Part of a small language model's weights: MLP 1024 squared ReLU, gated attention.
Each number is 128 + 24 x the weight over its row's rms, rounded and kept within 0 to 255. Layers, rows and columns count from 0. Numbers have three digits each. The size before them is the row's rms in percent of the matrix's.

# layer 13 MLP up, 1024x256, rms 0.0989, rows 643-668, columns 128-255
106:126128101114155142106127114130088091132158103122162117135119125129110104133152117102162138146130179175152146161124118145168167082142121131136136146128134106144125161132136153131116128118113100103140108118083133168156129142181127125091136162163094131118113143166155106120116129142141126184129116118090113105127139171133157128184126114113146146129124141132115127092142085103129135144149
099:127154113099167121085156105117109079125169150127138109116135087111143127158113128117121091090115156094129101188066143152137066129101121122162131126106116133113139123153116141133130151122102132117087134106119175176130144103090108125143134124115116125122118132171119157114134172112093087149098157131139173138165139109119108105158094119107124107135116124139110127131091106151105155148162
102:111114066147135115120166123140096135149145158111131175108123153128119132119130120112146151177161109164118147113125154141129150134117156155123102153156132092063114113089133132123130116097081135074110163120111133167158130119106163118130118124104105156152113081152138119152188121122118152156110128157110101151094131162147101116127127119128113133144166148106114125089140093131107078173077
103:120141133129141126139092123135117083109094130156135110116131146102149117130146141127125150109162145116153103130109136128135114152101123163121152129116119142136168139117132162152104132197096067133133125124178150124139106127112106161091178152153122151117116116131123140114133115123092138134141106094145099114094100111124094096162093155098147108158127113100131080138147089111103119158147
108:122143090171141157130149121084115127127114103135138118112125111093105096102131152141134137143145090149145128109123161104133090125059116130119162147150133171089134170107132139149130108118107129093124124122126133110121149116142155115132146123139105124178114108094114154158107169107137121135160127139132098132147135143171112177095108109126155106135111111106174128134145095175055067164133
090:115120073135126121102179150133150131165114166106199132107091107148132090104136137129136062152117140108164144110132121146133159069128121138121152121131113124149102119148143148188083151191146122129120169101149168161146184144109169146087146111095090108095118150158094131106149143112136164147127114138131146112146147132125124084120144103120114156141118117098134105113094131150150131135102
093:130121127116124109124108128146123077147198146129153112122152125129118076105140097171130138148099153112089149119119104128153143158117112153090117126118172144131161113145141126140127113141147136125155138112140082098112131197107144141129189115136166148133099122147132157152134124086111154129137102128101098135130090132110145102087129134154148162164124138103135092110120139116126108110137
096:148107144129120164182137107193121115118123190143143102128079157122171112115122107146134105097106110153123125124156149121095093149132123123121186126183169104143127151138126150172101116128114130079085136101130164135151119131154149173136107162145128103120116140168141133102077134134130086112128068063104129110139114114136106129130134146140109062131114105129117128144123115134142134101145
105:104145139155114118166139127128116120148137111129139103124117126080146093124084134108115128108147143153139158119116122156107129103116166125124166118113150111123102118149134110158164106146111136104138070124134107091125088057120144130100153083174123142140090129158174162153113119119165110121132130088165145098158111165126107120140112125161129102119113113073103096169129099122109162160145
102:152129109087179115148089133125164151145082101080148164145128130108136129133110140130152132116170175105114122126215150140130139114095090136125107138153156135128160147143121122105087174142152146121128097117107114094142135145142096142099094117125137110131122126135128163141181101121133118166118081113100127148087137161161113176179118156118131127124134105147129072114140110090087126131118
093:105115144112160119135117116139110128114108156119110090130112152141114119152091096120169143160135149162138122137132115137106094142119102139140125135075105158089114129116144120090161124149166111069126124140069123136133118146151123180104170115127145116152125109125133133159150136121087101128138116104106109120122085117133121112141108114139145095130140142133100145148133131169112151150104
101:143133112135153138138149155099104094100151120120166101083123127142148145062083143151132122138141142112121131129119115126146140146137134097136103119122141138122156133147119140121109100134171141114128138107142164130099107070115079123158140144152136179146143119166114175098145116121092128131103118134100141121127117085117130122119086112131117146124078114114097072082141088151126145114119
109:115151097117128117106065119132102114147144127138155139110160122110159133155136117168142105101104096162167184149174114113160085132117155154098136144119131172123150150087147122115140159128128142125117140129158123101101137137128074119086098110155097104143150136150127105112165123140148118125118098110154108138098091157139144165118138153081079052115121137080156150115132104131136122113148
100:164109122121167113111117147149122059109099107149093121127150120073112142148127142140102133130118127086151102155128163174123144124129152125141106138136138151117184122128154152104137141124123100099131113119159101127140149102102152145137123133136102161108113125117171123089171190131138133168093112124128136135099161122112087122128068121151168148101120173126143152139116091123158103116095
102:116176090129144123159084110088119074115153153121127106060121082144164162123144156103132102192142106114171128146124112122128111101125115143137146155126102115158141131076138145178137129088136132142132121118096144088087133106101099119146149107148110138130143121153103141112140116162135133137106076152135123109147133133153129118151106137096115100100150107083155136140133115120108134152129
093:147154084129153147135150133111090081132127114113174120133113145099122147095135115194097182103137139135184141144160103101135128187119093097068102176085154191078100132100151136107123123111125141155076136111133133139090115140138105142118139165121111147125142107149097107116138162117118082098157145126146136115163146153127109154196098159105140083130155147103132092147172121118147128088137
099:132143112177116088110141141119089144169167125145118102110111163083135139129130125106147084187128152134105121167149166145154153105132144099102157132167135126130127136122140161163110168098086132131126113112113134124117165100123143110120140119135124171107099106142145136090166120093116145147096099155145143154137109196187161097167099096091117115126097116105150158073112149097130068134108
103:120081121152137146115165125100135125150122114182127126106130115139194129153125137140133088169122107134180140135117121155137099091097112118104143195115138148162113122105132136119164125124164145137084131135095141125096191086118122110101115090147128169130097159131144094118140113099141141148175139102120141136152118152127091157123082139133093083168144107106179109140106126143101133131110
111:158180104119137100147131173124089096174091133129128174122120119154150161125121139156173151131141137149185175170112099138140116110125163090113133112125166100135145113118104124108157078130099110095101133113159089141100116096127160156104149120155096106132137128118112131109130164167117163159112115123134160158157105146104085151098136071102117157078115139101131117116127112137094152132114
106:115114128109127114151132151110085149167088089105125132144132138155145109108138133170152093174146103145181129083144185159128130104101154108115168163120096113131129148150116153099139115149159136134085099124076124119144172144134147155128115076196096106123126118132127099114108115109133132129133140119118119150128078147144130148154109091137112129141139143154166078147148123117103120157151
097:105134119111121116158104090168134099090116129116189140124121127110097110150133138122129108090134125101120118104160142097170132128081134147106163149139153108129109125134136130113125154173124116097127174113137133108141132108134141139136113115176116125130102129148132160141085119099156144130087144125162099120080153143124142073137159113071085160144131136128147115131112114144121132154132
102:117173147132125153127137110123155088164127128110092128081140123134135131095128135106098128152125162113168109165113133140143124154128078151124171125092133152132140143100146113118079100153129134110118135129120109081142108094100130161143099130109096172151109062121171149121133167126151111108124143118139162180135107111099151098131088089111097175163138165127105172180146100154142140096158
097:081148133146107112178163113166131081124131153131145114121152115128124119122133145135122157092167154161146143147114154133125144115096150108119147096172118121141201088121104132111167184133122099121136109127111109126126084129128138125117131094139133085109124118134158176117116115124138110119136120133153125121142096145115122113147071151137154137141099163165138113164124121077115110156090
106:097124147107175122154130113097140067132125157105160086132129136140148173143140104148198121107129117124163132126116106115143117131073122144112086139154108083156138152127121174161123148119101112149120095113136127115086179114126108144145165089153149130097085098156165127075108154117116153142117129142111130116130077114147099146103137120139120087138142165110115099083122118112113156130154
098:109141112131153134162119142121138130140078103122112146147120160064108124109124136150128103124159107119131118131127134113179121136109090063087154141113117104082137061128148144161105168121132153131096128121146160147116175128117149108102101143147113145145140130095152133151153132113182149123154116145164108142121095134147127127120089079093170113120093101098116138107130157136124125078143
094:164118124150134163106151079150119132127124088098144144126104151110147095141174127161156108164160150137104135161124127108108105143170131144152133118103183079122107130140117121171091137126108115105118101079124146105136120142136147140133109146109112116133125108120122148144112143125104158129122147115096137140104105125121145160140173154134147153176137123075152135120127068153168132125136
# layer 13 MLP down (transposed), 1024x256, rms 0.0947, rows 643-667, columns 128-255
107:128156109129180106135152147150134131103102136118135108166088115129152132132097123112130125154128152119162137108193144098108145161115151135083101110152109156154113121140151156154136134131149111125144067074129130155142140160088134154135186158125165131138137096166116156139094134159137143138122145124137132111141127120124121148114098093063135127138123130147164120135096150128121119134128
099:149105076115140125126124169106169166106136115141161127093111087108129097103186111150118118125145107160144106163124161100151175105124112121123108108136133120161169119087143091120117145203139110124132115107130170152145135169110160122162153118131101110100131109117136121183147120143101123124123141139111121153088102162164127148129131139160118164123108126132136140076096146117158110132131
108:183099106130124159107108123103185134126134145147130130098106170113074108100136118117078167144118101165111117148130172122102124138106116169151122122169103161120112140093102130120122104127108152100111116143123138162126116112126133151122125142122119100147182146093104154171179152099107151086144087164126144154172117095199133131151142142139111109102169108127135095144113114159136144116134
100:147109132149124135150094114120115164130132133156155113123150125135155174133125114107134116139105160123126120085123106150127106123146156116160145119134116104115132143111147096163113126108163116109179138202114098082156148144128133107119097133134139138110108142137142124127161122120085082106152139115118091122114146126110132139090073101170122132112106141143151150138133161156120154152092
113:128120139144121130056156107129147167131115099116098131142143096118116126121132114069100133138188133088157134109135096139154098137114098124150138169141096129142146108127136125134141179110154150166140188136103095105157155149128168135152110155135122087119094106114073122166079116103128134113136131092136093138124115133151119146128116104126168122097127154146109133133111140141102113148052
093:152133125089101130128174114142123081117147141135107130103154089112108093080162139092110172137121152148167155129144130111121124075160166111076124134126133131109063087132129107161112129168133120155097182177107135125177144088071107145174137131150079135142098087122125132140136078114131089122172111139131093138132123128133170133098103145110143087108147147112147127125143107139132126105129
101:115114092144136143124120154113099137143131168151112099149100148155076163111157140126119094125107100122148071173127105161111130062159126137132158162154093118103144115098139141126076102153138108147131090135124112163112144124134160136110121159129140094088154133149130130142102183133133131127116137131128173145114177122090113103161122109101096187143128149133117156143126137146128131107148
098:110109092144183141146120119153164151121158164115134113075124149081137133104141163089138154129117112133142137147119144097132144133180122150113130150132091144128101178118121147183096147133136101119127132156178090112134106143119134127130100139136114160162106112098123099143150079142146135147127150134107129113112077140111120129155139114181126139132142099147130117157102158129117143134120
106:154112128182052126133122102111067121115138109161149118119152153127102126117144134187145127108134138153137103135165093114127161138147135141083117144131128129181109138150122101144164133112141158119174178142134142119151092137147140146126117087096104099095147147099136116121133142112125090158127162094180141148140115169150140121150087100102124108174108145141090126097138102104118103165126
100:080115158148124124165149088139102135137149114158136149117145130072124138171101112201110142139137113139130109161111130124103115098184146140098123168169137153139120113091110181132130135107103166149181095056132099157156105118080130169133133157126150125119110141120127160138089101111144119131095114109120147120139130151121147169080151115121080126143116138104115131129119090124136141154133
092:139144108111125123150175117138144167171155133112125157106123110139159157110163146181079123115109124114126172124130126106089152141141104149086134126150125127146133161167146151118094132109073117141096107198161120169125134132097117099144089158157132112105096128134133142146116141129142172158142135157107141137148158158068142100167134150124118142098117134125146149080145129122123112116123
102:112188135120127143127105086147109133123132082153145076108098142116082148166105095110167125152091147147096091133203136133119115176175117113129116119149145176133111163150112088121150156108099172124143131120149186099145106168105147081134154103135126130161152099103106111086118130137145129138132099149170114132147110166162141128119112096139135135154150164147128126150160138121107127118152
129:121146146108112153133102100156091115098118135117117136138119182103131145167103140152106151160104113130145144120120119148130178147108112129168105138129152112155134118084138112155134112119104143114127113159128091147134151178109126079120121134116101125097100175149133154115110068139088133113147136123125075080170095102137176098149134174133153130097143091093131162135134161129189158116113
100:137145112146126130151121128130110115114128132110117077110122124147141119138125179100100164082116136130116098187081158158098118098131163121104113126123159117163079126089129113161077133110133123122152058167135100128148133106109182150127132117090159142119175101143126093086167122134189137162098128115095117128129196128129126110143134096144159144102134136077121111161119146094124141141119
100:085136097127130094147116148095156146100131106119155130159140150154146136150114158086152113143149096152134116161170117146151130156130147113128139086155108079131138110143119106151113149117126082142095143189120138112085121113132153155117127130153118106134149135154158116132106113126111100153132141140117073115126087139097148135077156117124125143123147073134108114135115169117123097103120
097:114114115156087116141102120134097098133157168088153167120167076126131128124114138112108089112109121126137133124106122112115125130121097108189131145141187084165110171119125115137143116119120097148122123178086132124149114105122150101114152113162162128144115133142122145105114116157145161137159135134165176129149143143094136135091106135164134139075132146143144106124095176149141099151084
102:158134161171105090144115160138144162161161131138145105154151119145076120152156132119119145134110142116142134097130114168091136090103090114159102116118121161129098125181140132100133142137137125139136120101095195196187133146119107121110121105149115111136112117113124178151103157124147144125119088179133162125152137114121132135127117135114084093096111136160112119158108114130106125133131
101:141164114140118096140129140103117110116086127138093140138146135123106162105144084143154098114152108153144186096119093146159142121131135113082096134146152113137116159118132159153108152113143116095144130191123149094117153147100154137127161112161147110118133138115139126124133146110156147137147115065147147166104119121096143123120104124115102161133085154131071165140141187145132102151139
102:164151159121112075099184117122157112127128120110138107124139133111139135155131134174117181125115118107134151181115091119118140117108155133125107113119178114172130139156133113095137133117115125159123125098086106150099088148141078164140098157112086107085123141115152129099140109146118155140106114128114122163152127105138131151090124141079148148147098144108076147157114111150142170163172
105:175161112126130112091103100136120139131149112141151155161110132107178140128114165127135144152154136138061115085127112105109142146125127087134100113119133142166118151123097125129106129138158135142106094198175105148158123112121147159121111127109153177119135130121118094119142138156127120126123147087133125097130078151164131143097109143091129094127172097105128076089123129105111126066155
105:106164140118116122109101110100116122117122115161134109149169114102132190128164131108167113125108145161113126155166115123115121073101134155174163172124116110137145151175155145113156112075098127141155144087142076125164150153119139097114130151127160119095120103116106135102139159118143114162104084124117114137130082118137119109082140143119135111110144124106105152099087078131161097088144
101:135133112067128094124111146090143117134101127133110173165118126140116137108148103103135138150140134102120187089143173108077123137085117142138115144139146172138138132161127123066132133117143093105157129175129102137145146141133154133117104124140147160188159145108121101128109130087114144132108140107090088116145074123147117125121120136132140119102084107092153145109105110128131153155141
098:151126151152153134092169158131105169134136126098141078170120132111134117139155111115113081087119130142135159165155114148118150104097099125100115128149138131135124097069131111110128089141133123149091132152113125156128153126137161122131136151157124133094123141145102131113111102088069109137134150146118144132094148134116124174125118113176049136137174078126132124159115140182131088088100
108:122129171121171058159102141114139131136163136095139099103159168131116096127113103119122133143139098123143124109141149135116128129093120166208121134140138103147161093120114110179145106139106134128118114132109112135127150104057134096097145167154119103123152114136136084134117160115104121146123136184137118125135127145124139149108096132103137160195119128166078123118153153105121138099102
100:168130191135120163119111124138117152109111085116148119127062092114143119151116107130126121135144158107104112151137126149111147147138162139079118166150115090172114119116153113147127166144138088119147130134124095126149088120138140098101110154144126062167159111143159122112125106141129159141123068118105117132109186099114122117123160120095150124133106144105156098162138139123094123166112